Weights of a small transformer language model.
Training: 346M tokens, 10547 steps.
Each number is 128 + 32 x the weight over its row's rms, rounded and kept within 0 to 255. Layers, rows and columns count from 0. Numbers have three digits each. The size before them is the row's rms in percent of the matrix's.

# layer 6 attention query, 128x128, rms 0.168, rows 109-127, columns 0-127
109:162070141130119151070145102222107130087132149173173174126164108140118143107121179104148125085044191128111066080082087115117107176138142112094143130091132129067110173097104155104111121123156110142125114136151106100135085117109085099143182108160077112092112141150077103159141153160134124145177165086137165090120099112114165142134060115091180108191069134136116153155156141090126137112084
107:096141077185134122064109132157138141110120117118114095125089113095158099155143175150106115160128093100128203108121041149146166115059155111165110134128103157153109120159160130163156148152104153130129112120162114167171151119061126145147075145177122070103169155139136165138109139158178071110116142104154169218162130127148064115076064155135133163123053091101132113124089167081106124154149
093:212175158129123119142160089085125098116069136170177073101124131093116143110135160130148128093148108106154108111171103080104081105154111161070079115106174129138119161103150124091127113139110130131131160142127096141121160112152187082063187065096087103170106149170135117118114132176132156142091129107150117126090082054151124144166093107157145090125164117178105154170116184133166122111029
104:110130169178143087069184100137115109112112120158120100134166118095136132084187194157177184133114177105143082163108121078129150081111116112125140200185140122155157107155131098179126127105190154127074100152111153066138052142115120108082122171179117079100174142148136099184108157170147107152133145150149127146110152135145110068109166129144150159152150157066144165179103133141127123067103
084:167148093120193211148104068159118106112147117086129126160159152126168160103159151126125179152127157131151146118151049103123153108120151107096107090146066117097140121117135137082111137089092146126169068124116117114073188100134157126182184137079128118135088139166099135110119150079166124169097058104100170134155191096116120182122120123028118121103141120138160141074078155171130127103136
113:114154107149108099107139158153126095187154151114120100170133154156102120110090144108084148140145136141140150153166120172126110136150174140131125134100158181182094131077135135151142140126056177120136073101130167188130143187128162162096051149196145120155172075154153156128114076125116117118098209247135128173158154142113089119132123101143135187071115078155151100104150117084128124119157
115:096096150150149124112120112150062091093062135115132118123073150158128134106116209128119144099114161070076097120099094123106106128115132109179123130120102082092162100181152115142087085098160097125049176161140098063109099134164083090157141093105094114155083134117136108169117179081133130175155077091143135120151151109098129158084118095085164074182118167115134158089156091193154138166096
109:122182105104122100175128136120097114148148112112175126185096129094076148137098064139143098123184106157194125116130174114108068170061120150171186135080169158176118158087084174141177143142123137151154132147160144162159116133136138096087108091131157139120150133149122105144121106164128178096128159157067047098092129132170193095120149107165111189084138098140134084125138179094100080101166
105:096061125199216134124147148099139104086132176097105150064110117161143090104074170096132167157120153111099091113137091116110112161140193134142142125129079052062123095120190142132037109096125101137143115114117122120143101144127101148148159139126079115120151154125170138091155154125120093136123092090167181168131093143155123115107185149134145100156146140169119149110079061153177068147107
091:113110098166168145122147124082123092062086201112102134123108075118143097118110213077136176151059133153122067116138076133146123104147123129181131122101089077102102107130136114139062081111145094133142111124128130111118097096144151149166129118091101083152098149158128089136134203067105103134170123085117124140204147121101075137130153118089198100157116151100105143078096084156169115134075
102:042111142114111092142169208126125148174146134083089120169137150131119077135118071137123175153131134126103163104182120155110029124153071202111126187142143128169153148081141124108114154146091129108172154152139139164141117186136214112146129099124140121161115104099106118132137173114120115111140116136108113128138141099160112067173151128144121141158131127146159058109073193102126110045112
100:124085145178170118126172162101172088183191141097124084117135173168099152164111144088167174104069142084133120135130126154120168146091114156056084149100149155087074111129084091131118092118158134099128109164161122108121051110108086175116133206114129126064112113129099088083151171161111119109138133084118093062185148165099114140108168149157151157139147104092128133159123083192132145122145
090:162094157123124119039123085136109088091130168170172191106161120098101122125150151164147148122114187176106107069137104094088074123120092095136139125111167094141093184088088142106128105173125112137126148130161068090115107133163173120090155101104147091101094134166104111119133126160167116158142130079139172071130090106117106115152146111121175132215129123186091115161158163093146134104028
090:184173151125138110065110099102109073131082162159232091177141128083101167131128176109133156077114147129122155066141152103124114147095166137142119134104125100109094158143181105150108111115130143150140142164142126183134105099156090120133130119146068083154093066230115123148123156161157135131161136164155145103085175107142152192147087113071164072123141120121142141160111148143163170126068
103:085131133120145110122113173107110124148161135080146142172091177152113196155135094163117155139142125094134215193093170165165160135102160089077134136124088162142122135135137113129133100128098122091120093107091156131192143097094122155101047220133086146101135082131104138137088142104131098140162122187096095095103161164128174153144161117142130090089159113071160125179155098107110197168177
105:138175102148108161128094097148167108144046084147102096138104115080158126141182159082082128110156048092160126124143139113118157157123198125193135136132126113146157088166126144185143173190171134173144133128154110140104165139126094143174125087097157118124175125110141170089150110110143102130116156066129175119129190174141068184068131142142125146098139159106182120064179129132115074133162
085:106123098167109134133115140100155151117148068144137114160155197165171106120120049125173103096093117109141115208117157131132123058169159135094114135129138113092147101131178155158078140086157068127184076119136158148153101190156146148150124173132124167138130131021109122080145138146075167119102124150149159148137185183143133144081121176152113095108161120113100184142125078186133132152139
089:112098132093111151093095061169083113149103135145157093121134129120115098128167144107179085148134114124082209133153117124169113106134137113096144056123168095133099152128102162174150123168105113087120108132181098107138154068123124146191089057102126113104108165102107200115119106115144123187107157096132157141170099089105116150132082144122136090211138114176195139142205132116113121063175
090:114178141152132114150132117151138127154148112083163139135095160119164211200077143138122113147106092180134154145103098129173144095125178180123130097170105153137157070174185149085129127068083080125085121110107179126160150166151095073142136130141101122156085140169097125136161095107167066133113163167146154206163155117173102180124097093131135141064121147165111104091127071128118117181097